Part of a small language model's weights.
Training: a variant of Muon for these matrices, 90M tokens, 10932 steps.
Each number is 50 + 12 x the weight over the matrix's rms, rounded and kept within 0 to 99. Layers, rows and columns count from 0.

# layer 5 MLP gate, 256x96, rms 0.147, rows 196-220, columns 0-95
47 43 33 47 38 63 45 48 31 70 47 43 65 59 49 65 55 35 65 43 52 47 26 38 30 36 45 46 42 51 43 51 42 43 45 56 43 31 56 61 61 44 51 51 53 44 54 56 49 59 61 59 72 53 49 41 42 49 70 66 46 39 34 53 62 50 44 51 35 64 43 61 68 51 54 40 61 50 69 56 42 48 61 29 55 75 52 67 33 26 46 66 62 37 53 30
60 58 29 52 30 75 30 44 36 36 54 43 53 48 63 77 49 57 56 51 36 37 70 31 53 29 28 59 59 61 36 29 56 36 62 49 64 42 64 45 67 51 55 57 62 27 51 62 58 64 38 61 78 71 39 42 49 47 49 82 50 51 26 68 47 66 50 54 44 37 28 59 30 50 37 62 52 50 56 66 69 50 70 57 62 51 57 61 48 28 52 67 65 45 34 30
28 43 41 55 40 62 44 52 55 38 63 77 44 38 73 62 46 34 58 46 48 56 53 55 42 49 19 60 50 41 31 26 63 40 36 55 47 37 54 76 58 43 63 66 50 59 55 70 43 70 70 63 41 54 43 49 52 40 68 32 59 28 30 41 56 64 58 56 50 43 35 61 43 51 34 56 73 65 37 63 42 49 56 59 64 61 61 68 50 40 56 39 50 69 33 44
58 68 48 47 58 45 52 51 52 54 37 57 55 64 42 51 42 42 59 40 43 50 51 39 45 42 49 30 39 38 49 41 59 60 62 48 46 33 59 26 42 61 55 50 42 49 58 66 38 54 60 41 46 30 49 59 52 55 55 50 43 51 34 39 46 44 43 65 45 60 44 29 48 50 48 57 50 35 49 52 63 61 59 61 43 44 51 52 51 54 55 60 45 37 53 49
37 47 50 45 37 45 37 54 33 74 62 53 30 56 56 64 32 47 44 50 53 50 41 40 47 57 59 52 62 55 58 36 64 60 45 52 40 53 46 57 76 49 26 39 64 35 55 27 29 41 54 57 55 54 49 42 67 42 56 37 43 43 44 53 39 57 48 55 29 55 41 56 65 51 39 68 55 50 53 43 62 41 54 52 39 38 64 59 55 43 48 54 37 49 44 50
23 60 74 48 55 50 34 40 32 57 69 35 40 70 47 55 51 48 42 46 39 54 49 39 32 49 26 49 61 41 43 54 60 52 46 18 76 57 53 57 32 69 71 47 38 69 47 59 60 71 70 45 53 77 41 16 62 66 30 32 71 49 40 56 61 60 53 43 62 48 44 46 43 46 57 50 31 48 52 59 52 40 49 52 34 27 58 83 42 28 44 31 50 78 20 43
42 51 46 65 47 77 62 52 42 47 36 56 63 32 60 62 28 59 33 51 63 65 40 63 68 40 44 43 21 31 77 54 59 54 58 46 38 61 54 42 23 31 53 61 38 40 51 53 60 57 45 43 36 42 50 46 66 70 60 47 44 31 62 58 24 67 39 38 44 58 29 61 60 45 42 43 68 28 33 28 63 62 53 43 41 41 51 64 44 46 45 58 54 55 50 56
41 44 51 40 41 50 52 62 43 56 25 59 45 42 55 44 53 45 71 57 62 28 49 59 60 20 66 59 60 35 63 39 61 66 58 40 48 60 42 52 60 58 46 44 67 60 49 69 45 49 60 61 62 43 50 37 54 50 40 32 56 67 39 35 52 34 55 87 63 71 34 71 39 54 26 49 50 38 69 20 42 53 53 53 50 49 61 64 73 62 53 27 27 39 35 36
52 46 39 36 26 65 35 23 43 64 61 84 46 41 48 45 35 56 37 45 43 57 41 54 48 47 61 72 33 44 57 20 85 56 55 63 41 46 58 74 53 56 29 65 43 50 50 45 53 55 39 64 48 43 36 50 46 49 54 41 29 37 49 58 36 37 26 48 49 44 54 56 61 65 41 67 59 42 38 44 35 61 51 65 36 55 32 39 35 57 53 54 56 35 49 66
55 51 55 54 56 49 29 49 40 42 45 40 59 50 65 34 53 52 42 50 43 49 71 46 36 52 48 46 55 46 63 54 44 49 28 53 35 53 66 32 38 33 48 38 39 44 64 49 49 39 61 41 59 38 32 27 55 58 59 42 31 48 40 48 69 56 53 34 60 41 37 39 35 29 55 58 38 68 49 64 67 40 64 57 43 68 54 64 60 59 59 67 43 45 54 27
66 55 58 42 63 80 78 52 57 43 40 49 41 36 26 35 72 47 57 42 38 38 48 64 43 52 49 55 52 44 42 45 41 39 31 46 87 55 51 82 46 60 44 52 36 33 58 33 69 40 43 62 47 46 65 68 34 65 33 40 43 64 55 55 60 62 56 30 41 41 58 50 47 55 28 48 54 35 34 68 59 68 26 33 51 33 46 44 44 52 48 59 55 79 35 70
41 59 58 36 47 61 61 45 43 48 47 54 53 68 39 30 76 61 39 37 44 42 26 50 56 53 40 48 48 28 55 45 50 31 33 49 63 43 44 70 38 69 61 58 65 52 30 52 48 62 44 49 30 58 59 68 46 59 61 60 39 53 41 50 37 63 58 35 32 41 42 33 19 58 61 43 57 41 47 41 47 47 37 48 71 51 62 48 44 61 66 41 63 73 45 23
59 48 59 61 54 57 61 50 45 75 37 68 52 51 57 39 26 54 77 55 48 36 59 63 82 64 43 34 32 44 57 56 35 44 62 59 32 39 38 30 33 51 44 32 55 50 39 63 65 68 48 35 53 50 31 46 43 32 53 43 51 56 45 55 32 58 65 24 47 37 48 45 47 60 58 43 62 50 54 43 61 56 51 32 57 56 41 54 60 56 50 37 32 36 49 42
65 48 44 41 54 43 47 42 42 62 44 50 33 49 42 43 52 56 65 48 40 56 55 41 43 60 64 32 56 63 51 52 46 70 49 58 59 57 41 34 52 49 51 57 41 35 36 36 43 34 62 46 31 42 75 62 56 34 45 38 62 46 40 30 59 51 44 59 39 19 58 62 57 47 40 68 55 59 52 69 67 43 61 67 73 49 53 79 40 56 63 52 14 56 51 57
51 30 34 56 36 54 48 50 39 63 48 67 43 49 68 35 46 46 72 80 50 40 32 64 41 82 45 64 39 55 21 46 37 30 45 28 56 43 48 52 44 46 48 53 51 41 45 55 52 66 44 56 46 59 46 35 41 68 56 74 44 55 48 68 59 23 53 38 27 51 64 43 49 75 26 47 50 34 35 61 66 32 48 55 46 37 43 55 56 40 42 63 45 66 46 58
51 49 73 54 49 40 53 50 55 57 62 49 47 39 37 67 59 52 56 42 59 57 33 53 68 56 40 26 63 37 51 39 31 28 53 39 36 40 39 57 57 52 35 46 44 36 42 40 54 56 50 29 34 54 35 44 54 48 67 23 56 52 38 49 61 66 62 23 68 67 48 72 56 39 54 55 41 68 52 26 55 79 63 55 57 46 62 44 81 50 53 42 57 52 41 51
53 53 50 43 38 61 22 61 37 66 44 41 55 41 57 52 57 34 61 64 53 43 65 75 42 45 52 46 44 35 42 42 66 62 29 60 52 50 57 35 31 24 56 52 58 25 56 56 52 35 47 62 60 39 47 44 69 35 66 67 51 33 31 64 64 72 44 48 53 35 73 50 58 44 42 51 39 52 71 59 64 63 47 56 45 60 47 60 33 49 52 37 57 64 71 54
60 30 21 46 47 56 46 45 47 71 51 33 50 62 60 50 50 55 48 57 51 51 68 54 51 49 56 45 47 50 79 41 56 64 74 59 47 43 31 53 35 63 58 84 50 34 50 42 37 44 53 66 53 37 48 53 55 57 53 53 54 23 55 67 56 35 63 64 50 43 49 31 39 57 45 68 58 41 41 56 63 81 51 56 29 46 47 35 17 52 54 57 59 55 46 51
65 60 45 48 65 56 67 38 44 65 67 66 55 48 43 69 55 40 56 39 49 49 49 41 39 56 38 56 36 57 48 25 63 39 47 49 46 59 44 43 47 35 45 64 56 34 45 63 57 39 52 42 67 42 32 55 39 34 57 42 34 53 28 50 53 59 60 45 55 63 37 58 54 56 43 42 41 70 44 62 66 54 45 53 46 39 60 56 57 39 31 66 38 68 52 55
50 48 65 46 33 49 67 38 30 65 67 45 41 29 56 44 46 39 56 77 40 55 58 56 40 50 43 48 47 49 52 33 72 45 29 73 64 65 62 55 61 61 41 35 45 64 58 53 46 63 59 65 41 39 33 49 47 46 51 28 53 75 40 61 51 30 42 54 40 46 32 51 52 52 38 50 62 22 42 50 58 42 66 49 35 60 45 40 37 46 48 59 41 57 49 53
51 73 52 72 42 28 60 50 43 35 40 58 81 45 56 48 34 40 27 58 61 71 51 62 48 50 60 48 45 43 59 44 55 31 32 56 41 47 72 34 71 38 61 71 65 36 64 46 61 21 35 40 67 56 58 53 45 40 65 51 53 62 42 75 36 52 57 64 52 67 23 47 61 67 56 56 30 56 56 48 54 51 31 41 50 50 61 64 41 62 55 61 30 93 36 23
47 45 47 62 63 50 62 45 52 40 31 36 49 34 54 45 64 70 30 63 46 42 22 52 31 57 43 39 53 79 54 41 60 48 51 32 63 44 56 69 64 33 75 62 32 50 20 41 34 56 29 28 46 54 44 50 43 60 43 39 46 62 44 67 58 56 44 45 41 56 31 44 46 50 65 45 50 58 60 68 53 59 54 47 54 51 39 49 42 59 66 42 55 56 49 24
40 62 64 53 53 64 60 46 63 63 48 47 31 38 30 46 41 59 22 34 64 54 53 58 77 48 73 42 60 59 27 43 42 55 50 40 67 56 35 42 59 53 38 48 55 29 39 63 45 49 54 61 57 46 55 59 54 51 70 62 57 56 59 59 24 56 45 60 64 64 40 70 63 51 47 32 61 58 58 52 50 58 57 47 62 69 53 42 68 43 54 53 34 59 42 59
52 61 45 51 32 56 48 35 48 44 37 45 57 39 64 55 39 36 62 36 49 71 43 57 45 57 44 27 47 61 55 31 44 47 45 47 41 54 48 31 39 42 20 34 51 69 41 70 46 42 40 62 38 49 67 60 41 62 46 42 70 61 45 45 47 41 54 42 54 61 56 62 51 55 49 55 50 44 66 51 40 47 36 61 52 46 66 22 50 46 77 38 56 52 43 45
75 41 42 64 29 65 50 42 54 28 66 59 36 54 58 65 48 66 34 45 39 63 37 44 66 37 20 49 48 49 36 48 24 50 38 64 46 62 37 48 29 41 41 57 41 44 69 41 51 43 36 54 43 69 46 46 53 38 52 41 45 44 56 41 58 65 45 31 24 58 58 44 69 57 61 61 61 35 56 40 26 57 56 58 49 39 60 42 28 35 56 41 55 37 48 54
# layer 5 MLP up, 256x96, rms 0.138, rows 196-219, columns 0-95
59 38 59 43 35 70 26 70 48 64 47 41 55 52 29 54 51 47 53 40 46 43 51 54 62 29 57 53 62 61 43 47 48 81 52 43 51 44 36 35 50 50 72 65 46 41 49 50 44 59 55 42 15 39 35 53 44 26 72 56 72 35 32 52 44 38 39 53 45 40 43 56 51 58 59 49 53 56 67 77 40 59 45 51 52 38 45 56 47 36 55 39 74 47 42 58
58 49 47 51 51 51 28 41 38 52 36 40 71 34 60 66 40 60 28 63 51 59 51 46 50 36 47 61 31 53 21 48 41 66 47 46 54 46 68 72 66 65 56 40 74 41 56 52 62 56 31 61 44 58 46 64 44 52 50 72 53 52 32 80 53 43 43 53 53 47 47 65 56 26 58 57 56 73 39 47 60 61 61 30 57 61 33 16 58 28 62 50 70 37 48 57
63 69 41 54 64 39 60 42 58 59 45 50 52 45 50 53 69 61 62 36 27 38 55 42 35 44 48 64 47 60 45 78 35 39 76 34 40 52 27 50 56 41 64 49 66 61 49 20 53 45 59 68 44 58 39 50 58 37 39 64 55 58 32 51 59 55 73 48 57 53 40 47 64 34 52 23 27 71 46 51 43 47 51 51 58 35 40 46 40 46 39 50 60 78 55 56
46 58 34 56 50 61 53 51 43 65 39 43 58 43 52 48 45 52 59 49 51 50 62 43 39 55 47 28 45 53 51 51 39 69 38 56 50 49 47 44 52 55 61 51 54 48 49 31 54 48 56 57 38 26 43 69 47 46 59 53 61 63 42 41 43 66 52 49 48 51 51 43 57 38 58 75 54 57 46 64 60 44 34 65 45 48 58 46 40 49 50 51 48 48 56 55
67 54 59 56 43 45 48 49 59 52 53 56 45 46 42 26 36 47 69 39 45 53 53 60 65 52 63 30 39 68 77 50 75 48 34 65 44 58 32 57 51 32 34 30 61 57 60 42 50 50 48 50 49 55 63 58 45 54 43 60 55 48 74 69 53 66 33 59 61 58 50 49 44 50 67 46 50 56 46 58 42 59 39 77 46 63 49 51 50 30 55 61 34 51 41 70
23 54 28 45 62 71 69 47 39 47 42 56 70 55 78 53 67 41 46 27 54 49 36 34 41 49 38 63 25 38 32 52 65 35 83 56 51 67 53 62 50 42 76 25 30 49 46 53 51 27 39 61 54 50 42 57 35 26 79 46 68 60 65 47 47 42 58 32 39 18 80 50 52 41 69 52 61 59 45 51 72 60 15 62 42 62 53 36 46 61 47 69 44 64 40 42
43 41 55 40 35 30 62 56 51 58 44 58 51 31 39 34 52 53 52 38 61 54 49 65 66 53 57 50 31 41 56 63 56 49 51 29 78 49 41 30 49 31 71 53 63 59 41 41 42 54 22 42 51 67 54 55 43 66 69 86 49 64 42 40 58 62 58 23 54 53 44 37 50 40 51 52 39 26 61 49 36 60 41 50 39 47 66 67 36 81 34 74 56 43 53 36
63 43 76 39 39 73 31 45 41 38 46 64 61 45 58 51 36 49 43 52 50 54 55 47 59 64 56 41 68 81 79 56 43 44 60 44 53 68 61 48 63 49 38 33 46 68 61 48 44 51 84 61 56 41 66 29 61 40 48 66 32 50 47 47 44 39 69 56 56 60 44 46 53 58 73 52 43 42 60 41 33 36 49 44 51 46 39 58 21 63 42 38 51 42 51 46
40 53 34 40 50 50 50 55 54 45 58 55 48 48 42 83 50 35 66 53 64 58 38 54 54 56 46 33 52 53 42 26 56 56 66 61 55 48 50 67 52 38 46 44 55 42 63 66 30 55 64 73 45 64 51 50 45 59 74 35 36 44 29 46 60 49 48 39 72 73 67 70 49 46 67 56 41 37 56 49 57 58 50 52 42 51 50 50 26 45 72 71 42 29 48 61
51 57 38 46 43 64 63 63 62 59 69 39 58 62 57 58 50 44 62 46 33 46 53 61 47 49 71 52 60 64 59 54 30 42 50 52 06 39 56 45 72 52 53 42 40 63 47 41 50 41 44 52 30 51 48 65 35 50 49 61 58 55 70 25 34 58 58 55 57 47 47 48 39 53 53 41 53 40 57 42 55 59 35 59 65 58 55 56 43 54 41 30 54 70 18 40
41 29 29 33 49 55 53 51 57 63 59 56 63 46 58 45 62 41 65 84 41 54 52 55 67 47 44 71 36 41 51 53 54 48 39 52 58 66 53 40 56 37 59 44 54 66 62 66 69 55 39 41 61 39 65 46 44 53 38 63 62 66 45 61 43 45 63 41 38 40 37 52 46 50 52 53 50 54 45 67 31 53 70 58 34 29 45 55 63 37 65 30 41 48 43 62
58 67 59 50 54 58 58 59 30 50 49 56 51 63 63 30 71 36 43 31 66 53 35 37 56 51 49 37 27 55 49 58 30 24 53 56 14 57 52 74 57 50 57 56 44 46 44 38 33 55 71 56 38 30 27 51 60 50 42 34 62 70 45 38 53 38 51 61 60 46 76 39 48 67 61 45 57 46 56 34 63 36 34 41 36 42 83 38 28 41 67 29 54 51 51 62
34 61 43 33 43 51 48 39 42 65 25 67 59 76 55 35 54 57 63 46 50 62 42 52 62 43 32 54 38 75 36 65 54 54 67 58 33 30 67 64 44 37 48 63 41 50 49 35 72 67 62 51 47 55 58 46 47 42 42 35 50 37 53 41 42 58 44 47 57 54 34 74 49 22 56 67 58 57 58 51 37 74 61 58 45 43 65 75 43 46 54 51 35 58 80 42
61 37 37 39 50 54 39 29 59 62 30 36 40 20 32 80 47 63 58 53 27 43 43 50 41 42 48 65 42 47 66 55 55 63 52 29 45 40 39 58 35 56 48 41 64 49 44 45 52 64 52 46 50 56 67 38 50 63 37 28 39 48 70 71 72 41 48 46 49 51 63 24 62 53 26 41 36 72 28 43 51 52 62 65 22 40 31 46 32 39 37 43 48 44 53 46
35 30 29 60 42 47 48 68 70 63 49 58 61 64 73 40 52 47 65 63 45 36 40 61 64 52 23 36 75 71 38 72 48 43 59 49 48 60 49 58 43 40 50 72 61 45 47 29 62 55 14 61 43 60 57 60 23 83 59 84 47 54 65 44 48 42 43 71 39 28 29 45 53 41 57 74 52 62 67 48 48 60 51 66 34 23 43 41 51 46 31 24 54 99 56 51
61 26 55 47 46 50 50 57 51 52 45 48 35 50 63 33 34 47 41 43 42 50 60 59 43 53 67 46 31 38 55 58 60 48 53 51 61 72 50 56 28 73 74 34 56 54 65 62 44 54 60 51 40 54 58 55 43 41 57 56 58 44 44 51 34 56 41 62 24 48 56 34 60 53 46 53 56 52 60 55 35 40 53 55 60 66 37 45 61 53 55 34 52 60 41 47
54 27 59 43 76 58 49 69 59 38 51 50 65 59 50 41 65 46 51 49 72 29 69 69 39 47 40 43 36 57 43 61 37 30 55 68 37 48 60 47 46 35 50 43 56 28 44 61 60 52 64 53 64 54 54 55 29 42 61 36 55 29 38 49 50 34 52 45 45 45 68 50 18 62 42 39 35 71 64 42 46 64 54 57 41 52 54 56 51 58 57 69 56 47 65 49
80 63 51 37 50 70 60 30 50 68 51 35 61 46 28 41 50 39 59 37 58 71 50 27 53 44 53 65 60 44 61 86 33 36 60 57 53 48 61 28 17 53 33 71 51 70 46 42 51 53 47 31 64 61 58 35 45 77 43 55 56 51 74 43 47 31 56 46 56 63 38 41 56 39 45 49 60 51 42 57 37 44 36 35 41 71 67 58 70 48 49 40 38 55 68 52
34 51 35 45 33 38 50 56 52 40 40 37 58 62 64 42 41 64 44 65 52 47 46 46 63 37 51 53 39 47 46 38 62 41 67 43 48 66 38 39 48 55 52 48 42 55 60 50 41 56 59 39 45 57 46 57 37 43 42 49 54 54 45 50 54 50 38 44 40 49 44 40 58 69 62 73 56 53 51 40 33 43 75 30 48 58 59 55 43 61 59 45 55 56 53 28
61 66 67 74 48 29 35 57 53 47 57 84 41 49 49 54 63 60 60 56 39 70 81 67 60 44 78 56 58 29 66 30 23 72 68 33 55 43 59 39 69 62 59 20 37 60 60 76 54 60 31 51 72 53 52 44 43 55 71 52 41 56 50 45 64 64 55 72 47 40 68 50 48 58 49 49 86 56 49 64 75 39 25 52 64 48 44 51 37 55 46 41 44 50 77 50
69 56 67 56 39 38 30 28 34 60 66 49 44 44 54 61 30 49 33 74 44 42 46 75 48 42 74 45 56 51 45 49 36 43 54 44 52 34 65 48 23 72 42 47 59 76 54 56 59 51 55 43 59 38 66 55 63 42 48 64 75 39 38 44 49 38 43 42 59 44 66 38 64 45 53 53 39 61 67 65 36 63 52 48 22 53 60 62 61 62 75 29 27 46 55 55
34 52 29 57 25 31 48 49 62 37 54 50 65 61 55 52 32 77 57 68 63 63 45 61 56 55 27 39 38 59 69 37 50 53 39 50 54 69 50 39 55 56 49 57 32 55 33 67 27 59 63 54 48 44 58 48 41 61 67 59 49 34 42 52 45 50 49 48 34 53 42 51 65 82 36 66 25 64 59 58 75 77 52 55 51 69 42 64 35 59 45 51 30 29 52 44
45 55 38 39 88 52 45 38 72 51 48 66 57 36 67 36 48 56 55 63 48 54 50 33 55 52 35 50 62 38 37 56 64 40 31 69 53 53 38 48 53 37 39 55 33 57 49 59 59 61 47 62 50 30 50 49 57 52 36 36 60 21 21 61 48 43 28 57 51 41 53 48 54 51 57 75 57 40 37 49 65 68 58 43 38 57 48 26 47 67 62 43 58 58 33 22
60 64 52 39 64 51 49 56 65 55 72 52 56 54 31 13 48 51 43 58 49 41 55 40 50 27 51 42 46 64 55 46 56 48 28 61 38 41 42 50 47 61 64 75 61 38 54 58 55 48 62 31 66 64 56 62 52 48 27 44 41 42 54 37 51 37 56 50 54 42 63 60 50 40 47 48 51 36 59 57 34 63 32 70 57 58 53 73 66 49 30 54 39 41 57 34
# layer 5 MLP down (transposed), 256x96, rms 0.0541, rows 196-219, columns 0-95
55 51 45 53 52 30 65 39 42 37 63 54 44 44 58 76 58 42 58 43 64 43 62 54 51 40 49 42 32 51 50 44 61 16 75 49 41 53 54 57 43 46 35 66 67 64 46 37 55 47 68 51 60 55 61 41 44 73 33 35 45 51 70 56 58 51 60 46 40 62 47 55 42 64 31 67 48 44 46 41 75 50 55 30 40 53 57 47 51 51 37 40 37 45 38 50
31 46 54 50 69 23 65 52 53 36 47 57 22 42 28 14 73 44 44 45 49 49 58 32 43 69 49 43 34 45 74 48 45 52 58 50 36 57 27 48 33 46 63 54 35 83 34 29 41 57 63 48 35 39 40 57 30 44 41 25 46 42 54 46 48 29 49 26 43 43 58 37 60 59 61 40 54 43 59 48 39 56 46 57 29 47 47 49 47 60 41 54 35 73 45 47
37 39 37 35 45 46 47 48 55 55 41 73 56 54 59 60 43 50 42 46 72 76 71 47 42 46 49 48 70 47 29 37 70 44 34 56 17 33 52 74 46 86 57 54 56 68 48 60 41 47 62 40 60 42 40 55 54 47 58 21 40 43 53 61 50 60 53 41 31 50 64 49 43 55 46 71 53 43 49 50 40 63 64 35 47 56 45 42 42 32 63 70 60 42 36 59
44 43 41 59 60 52 35 35 49 49 57 35 51 58 57 50 55 44 42 48 62 56 37 51 57 53 48 59 72 37 45 45 49 35 38 46 54 45 47 66 28 46 58 40 52 46 39 51 48 51 31 56 60 67 46 54 53 64 58 26 39 49 55 48 73 50 56 47 46 34 54 54 50 52 33 41 42 45 48 54 49 35 52 56 62 52 35 47 60 37 47 68 55 53 52 39
39 36 45 55 56 54 34 66 44 63 42 42 51 46 54 55 61 31 45 58 60 54 41 45 42 51 30 67 51 34 56 36 63 52 44 54 67 33 50 19 39 34 48 42 47 30 66 41 47 49 52 51 44 59 51 51 49 44 83 67 54 57 26 58 37 46 43 63 38 57 44 46 40 47 51 58 42 57 41 58 37 39 51 50 81 35 50 24 31 34 48 43 59 79 70 39
82 54 39 38 32 51 67 49 39 57 44 54 41 59 47 44 45 61 60 81 31 54 63 69 49 45 45 49 74 44 67 48 19 49 31 56 43 51 49 45 45 66 31 56 49 59 70 55 56 60 48 56 72 46 40 50 57 67 38 72 51 48 43 67 53 51 36 47 58 61 50 48 45 48 49 57 45 62 47 41 62 50 57 46 54 55 35 42 43 38 53 47 61 47 49 49
66 66 55 58 55 59 36 38 56 41 47 51 24 57 44 70 69 31 67 45 42 44 53 34 22 41 36 26 70 75 53 42 55 55 35 57 38 47 67 70 58 56 41 62 38 27 46 51 50 47 39 59 62 53 39 59 61 38 15 37 55 49 59 75 69 41 49 66 58 44 60 57 43 54 40 45 43 74 20 45 32 45 70 52 38 55 27 32 33 26 67 44 42 46 48 61
52 47 56 51 71 47 67 32 75 62 56 58 42 54 53 55 61 55 25 50 51 40 39 39 34 51 56 48 40 57 48 27 20 48 43 64 42 38 32 46 47 46 38 74 49 42 36 47 58 31 34 35 57 51 50 59 58 54 35 60 34 23 51 55 77 65 29 55 54 31 65 38 45 39 63 48 58 54 54 55 59 61 47 53 42 25 37 42 46 21 57 68 71 42 44 49
36 56 53 59 79 55 55 63 46 28 42 34 58 31 52 41 53 47 58 52 40 18 44 62 48 67 41 41 56 48 45 82 29 49 21 37 60 45 53 50 49 42 44 46 35 55 39 63 63 48 54 46 63 64 45 55 64 54 24 70 47 48 41 65 56 43 72 47 56 39 27 30 46 32 32 31 52 65 45 43 64 50 44 64 40 36 56 57 69 37 43 60 56 56 28 66
42 33 71 72 36 71 46 46 39 39 47 50 52 41 55 43 34 47 48 67 49 47 45 38 42 48 51 38 38 45 48 45 58 65 56 33 57 61 61 52 66 76 36 26 62 37 64 47 68 44 64 62 42 47 59 18 51 63 33 52 30 41 55 73 55 53 55 37 69 51 50 40 57 46 43 47 55 62 52 46 47 44 40 58 27 51 42 56 45 64 40 62 43 47 38 54
38 56 50 65 40 33 50 42 43 69 56 56 48 57 68 59 34 65 40 44 54 44 41 44 58 51 51 29 50 91 73 55 43 53 60 45 54 66 41 45 46 62 59 47 72 41 57 67 38 62 60 57 33 62 33 47 59 38 81 70 77 29 50 40 45 47 48 59 37 58 38 58 55 43 67 52 67 63 64 25 60 62 36 41 39 44 58 46 66 72 36 41 31 43 70 51
36 53 59 32 74 49 47 42 67 48 52 56 44 46 34 37 62 47 34 32 44 53 52 36 54 42 54 52 63 22 34 25 72 70 37 48 63 50 62 45 32 62 62 71 64 51 29 45 50 56 50 45 52 58 58 47 50 55 63 59 33 48 59 59 47 64 49 38 43 63 39 47 39 46 54 49 41 47 66 55 45 54 66 55 78 51 54 39 71 61 49 58 48 54 53 42
54 41 56 54 56 59 49 68 46 28 61 45 38 50 33 64 54 53 22 68 50 69 55 37 27 50 65 51 70 40 48 31 62 50 26 41 66 61 50 31 54 58 54 30 59 47 69 52 51 56 47 67 63 52 50 46 54 43 42 70 41 61 38 62 53 29 52 59 57 45 51 44 45 53 35 44 37 39 74 55 70 33 49 52 55 32 58 25 24 62 56 42 78 17 39 52
70 54 47 34 41 55 55 68 56 32 48 57 67 47 55 57 43 37 62 38 56 46 35 43 36 54 78 28 61 34 48 49 62 39 63 79 54 32 31 53 68 60 57 54 57 44 61 55 56 32 18 55 59 36 46 31 48 37 65 30 54 45 41 65 66 43 50 55 51 62 61 20 48 47 67 41 74 53 55 31 53 63 40 48 54 40 43 32 59 32 57 50 44 56 65 44
53 57 53 38 62 58 49 51 42 37 36 58 37 40 42 50 51 37 40 24 58 56 58 49 43 49 74 61 28 43 69 58 70 51 51 62 49 49 63 22 58 60 41 40 45 52 57 65 48 47 57 49 55 32 42 59 45 27 36 17 53 50 33 51 52 53 54 39 78 43 56 50 36 51 43 37 37 57 41 42 53 50 43 34 75 61 47 58 51 60 65 64 57 17 42 41
37 62 63 44 33 19 58 35 62 40 66 57 29 69 11 57 37 43 59 57 49 73 46 33 43 54 34 36 58 41 52 37 39 43 51 25 58 25 48 65 62 53 42 52 52 36 46 34 47 48 70 43 42 25 67 44 45 42 60 42 36 30 39 38 56 51 70 32 49 65 54 60 59 33 63 57 56 62 49 57 55 49 43 42 56 46 61 48 65 28 50 42 55 66 55 46
50 70 46 65 50 49 54 51 52 52 74 50 36 57 55 81 37 42 33 40 41 65 35 55 55 41 54 60 59 36 24 32 44 52 55 48 52 47 49 37 69 45 56 55 49 64 50 37 41 33 39 39 46 53 63 61 49 67 31 49 48 66 62 68 53 48 68 70 57 40 41 40 50 54 59 75 62 20 58 54 61 48 59 30 50 52 63 46 36 50 59 56 42 66 43 76
43 33 45 44 42 45 58 63 45 17 35 59 43 60 29 62 44 56 52 59 61 40 71 61 57 59 46 41 57 56 50 24 68 81 59 52 35 53 41 63 62 59 29 37 65 43 64 44 60 43 59 42 46 51 61 85 43 39 52 48 48 51 31 33 50 67 44 67 50 70 71 46 52 53 58 48 43 61 58 66 65 56 62 70 51 41 43 46 65 61 58 68 72 35 39 47
74 44 71 54 59 56 34 46 49 42 44 48 65 50 56 61 49 56 41 55 43 58 54 30 47 41 55 47 24 26 46 27 57 39 71 24 57 51 36 34 49 49 53 48 65 46 41 39 78 34 69 52 68 39 42 64 52 34 33 30 41 61 58 39 64 56 50 60 60 55 61 47 47 58 60 67 42 51 48 53 48 47 46 45 59 42 39 49 45 43 30 43 58 40 50 51
36 45 34 47 51 60 50 31 68 65 49 21 79 12 46 37 42 45 47 16 56 45 36 26 31 45 34 58 55 48 49 52 70 32 39 49 50 47 30 39 20 46 39 61 53 64 45 43 45 47 54 46 37 49 45 58 64 57 31 48 58 40 51 42 50 36 36 50 71 53 24 55 44 44 65 58 37 64 58 33 52 42 68 54 43 64 69 35 46 48 57 49 65 51 33 58
53 35 48 34 74 65 68 72 25 52 53 53 56 58 45 53 55 30 64 56 32 45 48 30 54 71 47 40 41 67 55 66 42 49 57 69 58 49 62 60 56 53 71 17 31 28 50 66 29 63 46 64 51 50 53 44 37 53 40 41 45 40 56 32 66 44 32 64 51 44 49 52 36 39 34 32 54 56 52 35 27 60 68 61 51 51 35 41 45 41 36 62 58 60 56 51
53 48 68 36 57 56 45 63 45 71 58 61 50 52 57 68 57 30 56 47 29 55 60 51 38 48 66 58 41 41 38 40 53 66 49 49 44 35 54 50 59 32 44 70 54 40 54 33 85 44 31 57 38 60 50 50 63 24 53 52 44 49 33 42 58 38 43 56 62 59 66 51 64 42 48 39 47 70 39 32 41 39 54 45 55 35 45 56 53 62 37 42 48 68 62 73
43 39 51 53 40 50 39 48 58 38 60 36 54 59 32 47 67 64 70 37 65 41 51 74 54 43 65 49 57 66 52 47 17 45 54 48 53 52 52 44 38 57 53 50 60 53 65 65 41 40 49 50 25 61 53 58 42 49 65 27 45 57 41 51 50 53 51 43 61 59 47 64 59 38 66 53 47 66 54 54 37 46 60 51 53 49 69 54 83 54 63 50 60 50 69 76
59 40 49 48 46 50 37 22 26 52 55 24 28 48 63 53 43 47 70 59 64 51 43 45 57 57 46 48 32 57 56 53 35 63 48 54 62 56 53 49 25 46 42 24 55 53 44 59 56 48 58 52 45 47 30 32 51 39 74 44 65 42 43 50 38 52 30 70 41 53 56 49 70 53 44 56 63 47 50 67 27 72 40 30 48 40 43 29 26 47 53 52 53 64 41 42